Weights of a small GPT-style language model, trained from scratch on English Wikipedia: untied embeddings.
Each number is 500 + 50 x the weight over its row's rms, rounded and kept within 0 to 999. Layers, rows and columns count from 0. Numbers have three digits each. The size before them is the row's rms in percent of the matrix's.

# gate: layer 8 MLP gate, 320x128, rms 0.118, rows 237-303, columns 64-127
# up: layer 8 MLP up, 320x128, rms 0.125, rows 237-303, columns 64-127
# down: layer 8 MLP down (transposed), 320x128, rms 0.111, rows 237-302, columns 64-127
gate237 091:475581527538572514458571422476488501435430520514446542551600577516573528486569553523473499512456469459591540569489518539488542514455466518500489574452508414502499533495477506447479486531515547
up237 088:442447572488471422532522494542498496479456486562449461382529497471431514458419533526486463424559490552540516471573477486456434524436520465537454546452581445448418589546544576514547474572451480
down237 084:500480542382466490491484468517527519511546517452560509537507533483449465437461422485522503443565530462372517470457498463473518449502550366466483472508451541462579409558546500465448498463524537
gate238 099:526535478547446456491445450611438375475525494483554491535536444517461468452504505507501553639431519537553530522488519461567446469499436509407496521483512538492562509496451469546418567577535556
up238 100:453459484477519538475492562515513482518490460521509504431505534505480493409578592414475455568527444518405525494582469507533466558533468506532528493633426431471508552542560474545412535491386479
down238 099:490512499475588515489574459504542509383540438561585585450437520497432517500463445501531520511557487412531489572503540396598488511556530494474526505516463512507596553401515552508499462533420513
gate239 109:544486623430506476502478514552595446532475507534535539509430456469428563532512521521581478445522560446516486476474512510390562447499433442521539418506495517439574623502457484441576484519513621
up239 118:576427548478465508488489592518506517476500528552482556535484553596522587516541526440531545527471473525378544475537554463487488560481497439518497559467476461504516446544513479575520381424460596
down239 120:387486449528488526495534451482457538517411537561407559495493582449482505514461535530565473438585439516521508497451500473513485531558473542557499521548483495470429573464522410595472446404562462
gate240 117:528516602508511468512481500530486503508481456448477491489436477496519550539422556500529392502490561502507474474487477495480548497420404527486507472539504524363462558619553441506478446488495620
up240 113:412540490522561506528527463548480497485497565566526464511537486541476370445434576498550497465516489457528464440477528424472402447526534522511490384408467466591517432443502591427494531522480442
down240 119:465484467424443463439583448457501460465443454521464459575570568495545553448506501533471523421567323508477539512505502485497452568473498494522501549485605476396497563560480412428516544481535490
gate241 102:509475483480439565539479462550577482468472448511547520453435366593578575445503504479561420560594573544483554556485527483432459481480405419420529449444430437469534522546484392431492529465513540
up241 113:472496556469492397504497503462406450456446473445515542541538539462484492441537495433525532488475532456535468460493448487407541600499484480537530493418465576434438487488523540547458533464574538
down241 112:562523569392546509517508573541461357498451430495488639494570445513549437528504485476624480478528521527458467487572518465452547509516539532567510534530525533553575426520477539520535510494505538
gate242 104:532446555467518577486466383494587459456504505458552469524452408486464472481510490546478492567445539494513480470421513564508558460435391469502511498473479552518560449551346467482413442493508480
up242 106:446536545551498636636494518539525434496534502471490568340501549516424504512508491487626433455518570529499500523514471529472466533450513571528463524478535506494465472493537477482510489469504644
down242 102:514521460487517546431454443482499496552506484513551570508573502451451495348496504458418422509514521614519377481472492479543548493482513466589563475520442394564518471458410507524511478496511441
gate243 102:540386442495498453476547501514507485582469551492532491477452554463526505477560592525524457575532503508487417461420483517433521464385476519469519536427532608480536629506478527532572560442490532
up243 101:522453468536499491555553409511454547505604516577451617484430411603509485562482475560455404433575471485439524526517548446480399511530550480558518556443510553495477556471518502515549429411534599
down243 097:500519440506607498449473502587388478496567508568497525505442553510478337581489513478508587510506520545563459548576550518519550459454534474606586532484526481446530491487631382455475416481467545
gate244 108:461457492489460490534508463562541486490532449372555512536500480521566620429510479552471496545474546427546460485456505484529610448443446493454496475517551466521494487554504501490435541451541569
up244 106:474482484424534452621569394519479550434533543449441549585486533510539380466455534458569509531536520471571454438477563508491467497515564449424412479395443529542650543449448520537449509443479417
down244 108:521570437477432446386595575496546465468561424520460510526653488477446557523478538392476495500463409565411468560548488486490522517526439586575576574606549511540534474528463538405556555506531507
gate245 096:499514527422532565482547458498471533485491508437481565490512582567530467462528546484379450502588510521422520454491471483545467511494506407500528493532532491445456393435539472470478628433545431
up245 094:639498368473527556522447562512515493441506529539562568478521491505511495416475469470524559505503505586561472385520479460479507426469490482558466516424542510530463478452516541499440610570520469
down245 099:461410540510504480457471503567513524532422472514481504428478502556568527532602508549520601451486512451605409503461506415529504483495451491451551468563484513520457513549477498600546485422515568
gate246 095:531488434513531578543467494501466426545508528446497433473365493496432478435438491545550553520479496483594558433513476501481481592569523479479503529397435525404485514511514426531562572556462441
up246 086:418514534496456455515512520550424456491416419468439441484427550335521451544509478488438465450494494508511474583478383456457359556513542469515456502556468535508438404579576552490472460441510515
down246 093:472535440483500613471626488475501565563470478493435465492445462545502569497507484478519520616579599538459418492540508501509507462494447481540462487560538456496574516580499471469483538500517501
gate247 095:410566516482544419477530453433519471383572488421561458484452434527476393410488513473479492438501507430524501501534492514463567532494537495504489558540520527470467415484514481555501493503552510
up247 090:482489442519489491514541535495456449472420477576455519479494615402436482444458455525536391431512488496458545575479426447531538485540538494479455499587501533564433424570509448584551490388574455
down247 096:538478540400518550516480452538472541458615461466382437541449450493510547519537439500585527499515463426404463584488515504457508522535547494472467460529501575551549486568486526473576385454495506
gate248 097:467525590458433442512459466450473518502489495493420419474478519508524592523499510454547556471421511497512410477453584514506536513497550544530466521440532507557448559526556567528534533416532507
up248 089:571438509487473580483483481558494522433417575462490590501466482518510431558542458500464458551525525498549609560529471577497416493581546508414499525546450533538491465522451422490497552502395549
down248 092:466565543503501430525450486520474566472448547504473434481389541538482465484471536541464474434429443496442464439517503509459512468466573490523501457455559505477356493478637480480524473447579486
gate249 100:414386580434530462504553415463448504472527440488558490489439525485422461458496484577525472497541522525461530499499451457476605420519472517595500485499480469430473509493523482529494451458583585
up249 089:514580457493601477437452481466524495528518479525582450556488416528524496549550506473477413481487483573480481534425511598464536538406440437476529482576530484471576432505386457556495552497533464
down249 091:550495522634419514415491513508551499501532537582437561514475535482427499521516441536573513477619451557439564522541481485490470490548431480501484502416502460551416627522432507472509488597495472
gate250 104:565488549363487532467406437518483483419466566499465552498499514506563532483408494455574520484591572545590489475560511435474551412549470520496475481392458597498501380532519593410367484562476484
up250 106:595488519506532421490456383477511490527493448537525382411606535519418524551545509545489496552501470536491478376498465501451510479547468469584509541436550528493365488490524551468539406444569588
down250 107:556542514439526435469525445471559536512431426464381440507570469509449498411474573551468476512411486414488586407527492573480525488458553538554417509449516438458485449504528513559532483436519538
gate251 100:449446536461472426487539456483507497475488499513497412513565606488556547522448505467536505467537466431574474429472478515586554525457441515486425524565560573539414529437473514551500513464472485
up251 092:534529562521415509563472507501469473601511538511444454434515528406462493551580408564557554627411442516417520529483454397514461530456575512457482428403493512479619514569433506510559504453552507
down251 092:562486562561589459480531514434536521440472497545465474454474478594468488490485497511489454461520484526557430527433517542532496457531427454513460469532477500648440502433443512547491539465491537
gate252 113:493507504542522605493502511446574467452536492449494469445498407482519519441541611490455492520438529367486508493494531494518536467471446406561470488545501624480532482519558486498516450505545547
up252 106:529530495444478398572529530466470554466436505596521370404522515514523510463493448489425453488498520502484450432560537523456455494413586501454495504474487513516452494557525503479536468571460423
down252 106:553492410572542499523560502520549473432613553446420441589407417509472570481433540443553443412444522446538534537492488421475506556485579569585508493453489489575452513496485565559619469455530478
gate253 092:500524471409480448432479598491463541481444536476493407536488448495482470556484444458417484460483539466492512552598524490445459535506506440505523430489567501495491466533504563521466430481510449
up253 096:522578531469515548505563459506449500469473461397365505479572481448550507443473541464408468533487526588491485524451494444506502576514493474426475530534466536523523497566556528480477494515509410
down253 093:539529478495512381518446530476459531565566483518609508476529529538464475472526464504546519519595506532454650487562477489458459445545562490600537497484528658461477462512496527534479470506471502
gate254 098:490587512481498534371562560442518504530475376496535482501447455542564466470413506420487536533513611546520432503395522480451516450470477607503553455532482507474579404573443581452479464454522539
up254 111:497558559529499517478525509459487457520466447505344429531537478529467370576535460531502569508527548531480507573484492498473472497624567498528454584486490526503513545495572473534436477557458539
down254 106:569534478596377464388512567449591518467470513486475556413468489431466504484539436483491491467544442546507502482429526501439530531576543502528541458489450473472513638437423483473423505559524491
gate255 097:393480453465531498534461472510541487446586414534482513518504499510521584508580530495514438527454559581513414448403496528556575523464543467582550561487450543431561589534477566569534441523518523
up255 096:559419490465624599508518534502481545520507528537396575523541571436455557469486430487419487499510493533456510447502458457612536485517558464572506442564425495482535523492599546472548464437592514
down255 104:555566471508544550438519425521392495507492480495430528493544498528518450519499571559457532607481454490452344548527536479560427470434497453463449506509532538436451575490466428509525515514507481
gate256 103:517530531493490518536537498474455471490445500442509494554511412506590549475494543498472602493514540522486457427529536519540649464470448466477575499531519481510454486465457461544449490427463618
up256 105:517510431451534522480397489554508443476437607488565454495530517546459510501484524511439567528539528500447459381547473529506531452509532567468474509620508536453547561430412484604520575555483446
down256 103:507608476597461543509446518404583448514488530595542504463461532511548521440462471466462468492498503541552535460509508467433568462466373450515510503500548449421466434467553469440485517531510399
gate257 101:537418453470524579433487559614503435469529498528554526548525481575508462539473649480401446484465514471586444497538433482541549534410477486470558503472523560399483500549468467553496603551502478
up257 126:549466443530479533446431584440484515519559548563445549511592512459411462527443492545449508434471538538441500472451477465579513485489619488509521471519494441508512457548581481576560594495522435
down257 109:442506451605489461494511562579509604484434587541486470428444566524503443487502497430497540540445520576547543479537501433528553485582549498447511548467545501521472476453503461548497522564469467
gate258 098:536460467401488409430482439615464450504495478473612481472547516509469462528572498413411457539576454486527376464503447544464486466443495447460564425500495475506443467492413472574570451564499551
up258 091:502514526591493445426499424461469473482479512532506450504444475492460507435382462473462559462512502587544481467421469549504485525470484626499561441491520521457481483511541478522566586477568410
down258 095:589496488538445457519538461496516523512570535507355397515465452538554482541548398521486517409410396503579412472503588471504555454512544529494495468533604378607504488489513545489484538556491511
gate259 103:513549581494493407515467519563484452337491411534523520416508529590527549436470546407545425504455511510489525426572468525512456511477525453526576494486451529451503491558516619411505463468414539
up259 105:424562505501571449408437547563498460436520427513533478483490486526513559404546524442572460479433461479497496487511498519518401563453469499484597469525490559499510456534484508427473439546445508
down259 102:504569516474517484523588481494614496481487489466673488493510487529493457435467559510452497528555498365348507488496535405607530445487489488448526541470520562446575472550498490541519517496470539
gate260 101:449513540364429482433463443563489452464485508378601485524471516486569525403458504468511559537494550590465471444528424499420526486506520463521496520484391487455483570470504541531413544493552623
up260 109:575478541490553559528480549518505420440465440526456505534464505525489434514458527523507480517598556494603468529560583449443524542524485461522551524518529544464432510425482459507436532565511502
down260 104:514476423422450528471450413496448405557491509414487448553596478465521490405516577514510582541519602549410555486547508475529476498479414462471405470540502544409510574549488477588528465570550479
gate261 102:569568569499491499465492515489465504523463453445506515509523519503493482375489566477468489510578532605436514468494512560494526449462422456479542534587488454579521481505474458460476441431533526
up261 095:417493509503465452498521458497521519456531565531531596501559556570564613563434494437488489484530446487526489501552595467618423512509520483487464545575496472602446555479582548465471503538498525
down261 102:463472489483490500434453512460527514498425382594462472544463464489554474502465450476506510547584507553490473538547440523521546587543558505571520585493467612395466529532506422542453491484491471
gate262 095:458449477424525529502497433517475481517489465488505530528506455498550540403413502439509520466453467488649458469507497516519567507467511490529469419572524516535540480455483504486493463451533529
up262 097:566441514580399461521509589554469540498550507510483434544500421478529533509432476447458606514515390384592534533506515539447448484512490467520534435476486546515464496499557453470443454547436425
down262 098:563585523460520417411558410471591515494470539511422481551387523498471414585474477453533588516466571521434489545463509549486515449429507537455540437459525566528516514491565512586480495519562539
gate263 089:397472546457483462607495495526468389488476545453464529447482495478489557518543500491520509540504554555464538604507494473495461547532582410468455548466507500465553431446527435458440562525473619
up263 092:561522514571508509533601541550497484463506521531489527444415433504491415465572446491554450543481423536462473551421522416501573520474502470468513551502500463523473441514497507504482573537490488
down263 096:496530512559501467443526502565473501549465557514533529461461535474410464456427667508457508474493536542454584415492521455525452499383378540518517394465489527455527478438539392545498502465587485
gate264 110:482476556425559579518451452479565517456515542515434559502524461580509443500446535509395487563516520517559552427423557375528478481566459494486552453466467430479482546559528590566514598552540582
up264 110:521562533429518471469405426419548462458438576488500477463497499511488501497441509557458517512519559512564504452521607514501543463450481492457554484547558556646399383502508448567501501482527467
down264 104:480484448553394550536541541620437482432465460472474512520459472480449564561466471500571429473517539547470452444542464561593470460451578540558464556492512563532485445458468385500455485500483429
gate265 100:456512596501512479549428515478550572416433479552518470565443500518542519419406504553487493549494534459422468552461493462499480482601442519507547494520400379364459417596507454559437600499547498
up265 103:441429543505509397556460455448599605466449507546479504487524478452598597511570517518554520492492514546547466525513605584436550471559500526502451478473467477460435510575515507528543570527453522
down265 099:506547423534467485472542555476518443481503561461523431463468519619525462547539563505423521484497504427467498369466510426490560475496564411486543447545521527392518475484519552449481445465529577
gate266 095:603471502502435460460498527487521462552485469528527596571449577498424485452560489487464496508515600553460439459557483456402538570513539532476525466463382526441503516493495513570578425498561545
up266 089:503520515524503593617520470467516508520458650514564512495570517496501405534518478486491471550538473453477533429560531431460438479544461452509515498472429506486461533428428559537596532480497518
down266 089:518549501530491465579491567414594506536517538477479514567535529502491421481485520623515454467525483450485585439479398492453523489617531559530539496537439627425526495460527433523404526526499479
gate267 095:496532456420470511460461502462466492635473521520565505524487489438533524378474520489499512555534535512576457533553536459546534570503501485561507581522573478524515509485479476499429552463510395
up267 095:484439460456587383540491519574551511506496440464560359425524524564546568438449492487492428481520483510517446574490492443477523613512487524517465486462509468431545500490417491507518488450590527
down267 094:554478391597455526453554540465406394541511470478462525509560440472527527495559450474458527437447459504589430478512454451547495444520452535505511492527429447664483442441409422523543505495483557
gate268 099:557485483493527515527554432523465433499534512479549492515495487568527433512514513545431608558430548538585396494529566494547518478469517478453516556525518491496427470547444608518444512466563472
up268 112:526455488587448476466502544592514539430546506623549401468469454505566470586553410569508540530501515539463511485514507463510445570605600554534534576416459526493459508501481477430579546512481536
down268 115:508518445552462482507413458471509519537448486507428519546559470428488480539447436503490458528448356550471439522479473563528539435496416503428536485464551479472454473483477466493493493478619505
gate269 097:508435471474505655442553467533564454490428541589453514543518475498517504461499510525451589467459542506482554497571434473470510571518469488456552511548489503425458509556498428552530497416558401
up269 098:525450451548435540525496489423552538430488518488577465493528452403433538530505466466520500484503545529528515577563410679472493614476453442602485561525461540476475577457460433566560485531479474
down269 101:467573526510416479567465436500527431418468463508554436438519488613425521487489626573531442500455495476573492467468487523462469488531558500492563493530513489457574473433484580483520549480418498
gate270 096:417478605401516513495459434422503494484512499529491521529437538485576486411473540563471455594534471446429547537535541573480421559579449583485562488477449482506545470470506411479484477517508427
up270 091:529405541514536402595545570498503521509512477480454485526537520444448539500467512477486538492473528522496511490491482530482473451490509515444528481503433553497500495545547595574552610536401586
down270 096:484475605450495512395438511487481489505494570550475449460466528431600534391549462550493521580527400517493577537555556466541454532589489472487461432520479518545451449471512438368453454508482524
gate271 118:558510500509557493508506551585623415405514593470505552505498457562518569476524553532508508602538600447555506515559494420466549550455490424502528592487417469485493565526474563410537431508494499
up271 128:455503481577541528587436455409427584545465401521418439436478460388462461493480515470516374427467465541512459505512505480535481448561452491457556390511443538464474508495559524525479540499526559
down271 111:453462525520548563521376430422500571535481398422517506558520536513476534506590481463478500466484490477505493555500446636492536441446542518554497462541511490443526502409506568512539544505488516
gate272 101:509454543524411406502482446518449551448421536522549549469476552524541553594510480545545453594515512504497456488545425539518582501454474443507473587495511437437512408498480470378577507441493625
up272 090:583535484498587525496513508532469444492458591529541558559531466401462577463490549532495518499515534471487463530470468498562430469556491541516497498565433579601547522542529508446414439492587533
down272 094:485600484549555373472484428496459599563572583489562521563509435515432472520500463440458475553492390574525517532545500513521491536471343558448535558520502435471471487485479471574535487521547489
gate273 100:515390564445578475540549486462565502511485481563498577566452438409525443523482533544546509471487492463536440430520600476404548420548515435459531421531511623515540488461444566484575516428550565
up273 104:528539466485543518587534437494481518462538442475427503554518494596434489432532505525551458521411564484511484500436528465527486544551408491449456592576529531490510424500518405579413462514497424
down273 104:537512557491504484558486494524565516467557583564543517538459572457530467503541475487474461434496489455484567527474481470467460578452466531541638597503425420499535549418469496543531447494568496
gate274 093:478470571461460426480494434455422500524535480457502517491509456554596493477480524544597534470514536461493427457496487494418560471465526463595513497431425562549440597480460482484521513444472551
up274 101:534502523503447532455438437458603516510504599505494447534483519519531547498537480524495542548571436462498612527491534482477471562561474553441501492510489548514479500566513504433425468462509546
down274 105:497531493486491506451528382472522449472525608513518496526608456432457558530458611515489473479545588546488464516482506425523446559484531549602499584632507456562464464516526467500529552435512559
gate275 096:469522509476443454461522431458542483488523462530560511532425487491524467480463456542497429555453550509447504488465489508394559556479451516460507626567500526541457508488536492462550438438587454
up275 094:535453501499463511528443490478493490529435525467458491397520477537591469573517511628502581485559506449479370418454483526542463415446516426447477481516484502432430567509533471476525496477482537
down275 094:516511484522492494451518550525492484535464487552563399471510582365555572483467468515501437554502505513482502413453497523482527518474464629511503536506400495561534518396429512513524499557463499
gate276 093:360450460508555434497516509437530459541500476578518499481540534504485534551509519530553396460448509481505546512556534482464528548473496434536522563522529554531357530523502536430452480591431469
up276 085:527510501492455496480517400459522512479419582461524535516458587419411441517539521536558530527413553427484499489402536533579541560465506470506482548512458568556430497563516462519484412480538559
down276 088:463527522524521534368571567501433480518459484483486461514466504547542501578436590491480492524637495549501584518568427553476497508481480485505474456540514487556524493476523442475587547428450461
gate277 104:447607493446459528531471573462543447471483516503476495543493440453509640571489523449554507625615532426498431482537590501536586475460525451534456485533527569547471516496572538442454483480474470
up277 098:509471464483571474465506589466412594566553602540573495585487465506407412450444531466446528434464392469573435505458455472495564477470485476543565521527455479465574632523415563469488522490594507
down277 097:476471529484482525454471431481532420503502465479435486541481488520534536573489423396442527423477561550522437498527586470630461453485494524570437483557511516524467532452528406468495572541486494
gate278 094:504509430480506543539536503483418520491394428513441446508391484529488467506465552436497546469667542488520540600540493532462492630462537529568526477511468394458515538507531555570464393515558414
up278 097:499486528474509536488521506454511531536506591536577436481472445471462423488454495455357444522598523445500515526492475422524470460537511478480513472590387505598611501469548470538560546510412489
down278 095:583487497461563454501494497461481566522423418499507553439569530495527508478546439527418472495409492421468559417439546475487537494572555418462502518480527475495485475556445586469449529438603553
gate279 118:567471589399539513448449528451503386494483456447565530561502477508472439493574585429497445532513533471500474403481459430471507509502452463485515573580459439475578581455499492486530474560646567
up279 128:426513531489466507543508377552503513494644474435504510424482472455604519443477520561597415526495461611465496456502524487520501476525503390452508447456509534560486395446500588523511536519471472
down279 143:438485485495487490524487495556518511495512506523475494546504462448552520486563538557535518413556540515453531522534527507470439473582558591463472443387516492581540471469552476507471566458518404
gate280 094:547459486469520579428511559515476539478582536516459430502452491544492586503565512458474395467448641573452526528470515600508441470556501464487549569478467582504531597455536416493531546569479536
up280 086:600599375429458607436518533576469568481469532579472597535490512452462605485462543499497512404499547596472417533486470562455518476500507519426457474574487485484510483521567452494547496521478564
down280 094:432533502511495562420479517541446434597464472489486509489604478479475479478594546542554471473475453488617362451477507468690446497454580516448464473501477514501455542511467518485579412455508559
gate281 107:592532535535416516474480407492484487528489518504552492466413606519380465471580569407504501552486487517524482447501477515414483523443529507457567439536463456503465601489507458488473493406526564
up281 099:499550549510526510383537421468539430482545542510464496572435404478485422429495444583408510502435475554487477523477416495476538405450503461424480511480523497387498621597476516471560488557635501
down281 101:502564609527464455467530423457462520506510435434531529544468505468493460579643458439487475467504465434362467499388433418443524569437542557475510433548468503479547447492527457448521552580490466
gate282 112:476489547438456591507474404491554502524484507521542611531374405549487478471522554399463505512532550474531483476498503487335492516459449511502574530510515601534426472481547433482446506530484445
up282 122:528475503445438467515539430432479486587552506555561539556492431404548491572460430474560443522483428499559450511488513487464473472482529482410519510468595485553494479438441475489460400489512531
down282 111:563534564523487422504406453524478529477458589482457449501519517493498490523536482392493486595504530514378503513532507459518428489566448454456547530475552521472425529539478595512519488467449517
gate283 088:573553470576597438560603492579561391496476489568497518506458556529493472511612480484577502491463478491516447432545571455424513530491497475526472494592509591471443424549545499364548507457561602
up283 086:468498564512516437537492435397487469432396460523523546431486594466481569532498489579489473505533522443431529491529482488526467456627483605470422667542461540440532458456535530524468510527467574
down283 096:466474503447458525528453498561478597486506505420388448469522469520448535466441591493493471544480602555471469472457474523477516499519546410520537449449591509504498482460523548580500528507533435
gate284 104:489492518477592431511489499535488402441477462441521460555499397425504461517439476387448540472394493399554460510493473564391467467510487483496533477435580537425489466537477559531395442432529446
up284 097:448496498545552463516511525475556482445528489480440532489528450473428462463574453520362477557495506444536549573465577527536475515499535510508523441437526441482495487561523610533456315445492455
down284 100:504512452541524466485541586512508524587427455620520575493528556573427494488533450454587487552481564496583513455493552553560467460499494525492483498508483518523494476480488459508523463524463529
gate285 087:481457559566463448499484466583486489610568460488516505400511482469548531482583425534519537484509503516567509406556545525407457478459571491554542429463522530558472532429516485527493542512448587
up285 082:530470497481439449470483580558488499507508425575567490498535523510564494502605451451535488458544525546493530483625509519415461526552578398596491536441510563498464481488581400468507502517364591
down285 086:486387570441571498470535470507534515508476523536584502485499530559450485502471704460508529542551605421372521481504592477467466527498514424474563469488385642488510458580462482436501439471449511
gate286 099:505487426525503495457391424421465422464481462515558533476458510483494475475502531443544516503485593518539341526547501539466525463545511472493491471391498503388453460520489566538521582567488436
up286 096:586494485548532493529547599466517536485487442522483526487572490486532531485475579606483505549439540497452588433481437362428470558518495530510570460517533547594540544431475428484480473503502498
down286 099:399474487496510566412468503436519497501449479428513502449483563526408537547453484412529546465442548569604446533389475567436477575480543621537533497541568478569519477464526463496545620679487511
gate287 098:481454522439375520442518560573534532465519407514518512480505434580441514515483455583453534562421520557588468443392477594555473464491454458479474461526513396471504571539497467518534383478523481
up287 100:437500477442395471463480548493520448484621498478448498570550460442506544512422503521478465458487430513527513580502548482534553496439518499482440510506589500546512559387556404520440515499501476
down287 100:472542468491475444484554485481481532553517522457507473469510413442547482586512321526540492462421534517522498447389493585413584451511514461468529512457418383450505430469472527529511509528503590
gate288 094:532457553491595424560520557488482492380506440538497455522540492592513614408469586426443450505405516540506469480526434526495468468482475555481584452551432539538541473560564536474471493537479510
up288 095:482476562468555479482533519444492489547517530563578382460522505507533510536513493499468488494462546504436390513467458523473482496399432504484564500456527517506451505512421509575502517483513517
down288 102:477479490449611514592532535503571498549484457453551541496540502582531460417509583545542526441557509436518532522620521488513420495517446511477519528376519611430477482517531522415559492521433551
gate289 095:482477425515502579431460499447462615489460498537501491473549504459427515505557506419465633523465445420586487520615540423523559607448463429529546541432526491497517487581533535563507550475590468
up289 094:445571533575496426465529472592590517467511525490567440455473501489381522528512547521443517555438560600467488372407540529472519429578536565486451478532501491595489556506489547500572483454440578
down289 091:478489424565520534489459436500414520483528591516498520589454567505534508491504447437479468525583474429598446588486500473510532487537457496487511589479419480522457533495456450478521434510520424
gate290 095:467502510476458495505438446452527548547434473505508442504490474458498464498391538537433427555494548513454493560433490520474459500483427420549510503527542463516521487464469417461505585566575424
up290 098:519476493570476520514436467495540495508451528562457430493553492474568532455457470575534471529541493509405558649527432501418439566493627538539532531444448531467531482512475494477444479547476471
down290 098:572454616513428542461507561471517536553591465475437371449473445542428417486473509525443459397472522570483493527402495538493518465458410529528615550542579492571462504504452482556559482486481431
gate291 100:471472581436531562420431515537482522522523477484608471499475597547613482534518549461518426496508536454518485645573455522551476546520453494615503497498469545551520493454516512433522585486546515
up291 099:526454484544454458499329551424540566478503549539477329449468514447483550514401473483472428498430388570532553513470501609503461496444552496546428503452447432589408516485577593491516570526487511
down291 106:473524555530458532408444454523634428499531513528512503509531524522450467443425460520570441463463434500422570467461462515456466457556520443535580409481517545457569536486462407515424419492448499
gate292 099:545456482477541465542532432515488479521444436450457490559483453491561477535542503476488441439544536506516486412517517469549602523471486483436502481493542544469528532482401512535447554443576526
up292 105:503487537556465527538516496571524502533587478451531459472472442464449679576551422510535438509499456516546519546440565500542387498474432498490485422498501451522564544467437480406587468525557492
down292 103:608465476585529546506592518480446515548558556499371477542548410503494466495521438465487473478508376515539411531509447537479550541524484570446498459485538437605531446466459483509478436489511546
gate293 099:485470498513473442454477447429494605509480414485537453458566474467530503490415487457437483521439440503564506508531502439487562508541456426524482560447550561485442483464551466523610558552529647
up293 097:482523520475442556516494536502451462485490500510523560412471564497463714529582501484550500504444494555370527560452543484484420443478468435574546518540515465532431476561533492383507528465567460
down293 094:462452515415500467511485445505506604509482506510512468514516481533559461505466541599438544484584565371521561504503517530558550501478557557488422414452517565451470529515486475460559502492541532
gate294 106:412519510421474487472483536547499440546492406448586551513429601477528433456528502470507517481477585563407484486547484526536479523481459518550517424475475494517480461504529584416501406490526513
up294 104:583499481476455383485574423555506447459436467531502429489427473488611536564447465404484474453493582557470495470440475529515514391467524430477559527566529507507484418487460511477625490508466591
down294 108:483504543519613457515468523499536455470484446556521469476472593482586488506472452477539604488475371432466572497466497476542473398560527437518563440430462514535506475575523551476487471471501547
gate295 108:448514598472544558600418495449491468471532450449519477511397492463466579531451499587571439471505545447491476547436532428462507576491438418545508501587488631535514510575449490445529471470572520
up295 106:460498435475485528541472490494478433489461434498493529458447444616391465452478480463497477478506523413510513459442474466479428489460553480420385429476431491437500527461461549499547486544492514
down295 111:540385461514437523496506508499479581535631543441518467510506481518509469486457520498512508472466564514525515453452408476505501467494485429497593417458516471474450498611489518565556482498484462
gate296 095:464439482510500409412452479568492473478528524431565473470525550491424606460567528381509563564550456488586467450554514548492563509517519486503502487496528632477464567499511508420527511498525472
up296 092:582520507627652434462500516633567513537512455464530490459454460496464468434510529480485402441485552572511418528434552532531502624394488570536534506493521449531422539500510509490515585415529490
down296 097:511487470492493442513452521555488501513557533369502438520558444637462489507557540555516508485444447522523523452511516501521520486583418453445492420397442588526437460530483444490490461550514522
gate297 103:435531563414486585535457491501514431536527549462477480500481421528466461465374548522485495516443509519480456501494564451442566433514513398439513494567503462526430500563456487536478477510585526
up297 110:560524447426538547468435517454583448560439512556459616660490475450481478547431566461556532420500419506540508476569517477492476558476467526473434446517498484539544533532480389381518466534505425
down297 109:526556474552532461558518541474446401481460508570588538440495407490533503522515594533486480500544507414427434397537609520453435476464510469446506519508501580418454565499430514448544465491555550
gate298 101:434472577466519527478446482510473522498490501472490498544478456475496557494412583507583431495509506449512478565541522525437537546569387467494492514516474531438535547531463506428567506436566543
up298 116:478527479487457448534542459525530466478434426521486364413473470624509413428584492593628456487384535466438532477347550467476494514459450483469506500485446465478387536552480495575428496552451455
down298 116:481442521449462483479388468547570472561511435532396444502487560599626528499489529517558475545528470455385501495540475492538491513530519454548477452565542576471575491423534434458467430459478548
gate299 110:558405547556458507564508569558562466489455483430495587514416425463541571550507540477532384508532500534500441505527544412567504471508427448441581434527511478476495557536506511477565477478487505
up299 112:508558489480541550533510571480570560492490506564499591505498501520591475468489571590487516566563496500453537551506500426552598557519521551492555537431481473489524504557462551509470565533331431
down299 111:498533444534492516557478505454531458561418532504634451405462506466577557414475474491467504468492492496476450520505461460506413508537416476528490424544450537550455550559462506528482557503474545
gate300 088:507518433494670430549470598587428469530496497525547459462474437513374487553466480475510514467510462567488528547463510532414515524455521484503470451490544575396484529537504424478526533503434441
up300 081:526459581471387528582495500517552479508534433398506450453548483478475548486451456567552492489470475485494476436473556466551557446556458505512538501417439411468471547577460412418464488533596590
down300 082:472548459541621569536563508492452486519543631518428487513477438420446454519475517498454500386461416577567559509478540495498501542437440615473536541552509371493492639539465489523507467541467452
gate301 100:481506547497397463540383535541418409398578495549519503482418477526516549521519499467600520540469587466499477539548510551437488499554514459567481505473439563503478490513474478441410458522477603
up301 107:445566463483460477490514496446528488513483531457520472620557478511432567527484512514442456497445546528435590575471401530606445510466461513429485429562514489545492508498511501595512488511457493
down301 105:545487451555418537458499451444484453514503556531444432494510502503545503527553455433533559503467397568555415501533420486573481418520576470521532450498492439526486534522426497511476516660429560
gate302 089:511470561456550538591564571484570524453488530466507478535531516512470466426519552527535437473521596577534528471500458547503492516427392505444475583544565527463562447573462497555461419415544488
up302 085:469533532576542533464542536476524435499519528513420512523470459489406517445598474483477454591441580579508457487417458419467416540530412430446587534519395472513451514542598548533529459514460507
down302 093:441549521487448465502409543507520563452549462423714441526505465422510459437488554585445564430439586446558525411523515476407491489466435474466476455485536600495464442511486503540478548485548479
gate303 095:547499510514410507443486390421459462462486524545496582608483513535578517518535494611518421493488569490565494627577524451510528540500415535395533521423596479444531557482435619445512548489472467
up303 101:585471470530534444532499499539519544485479623484406384487502386407504456501456490436448545491485454400482543500430539523474586497503516504503508498512506592477420583578491450628469460572558499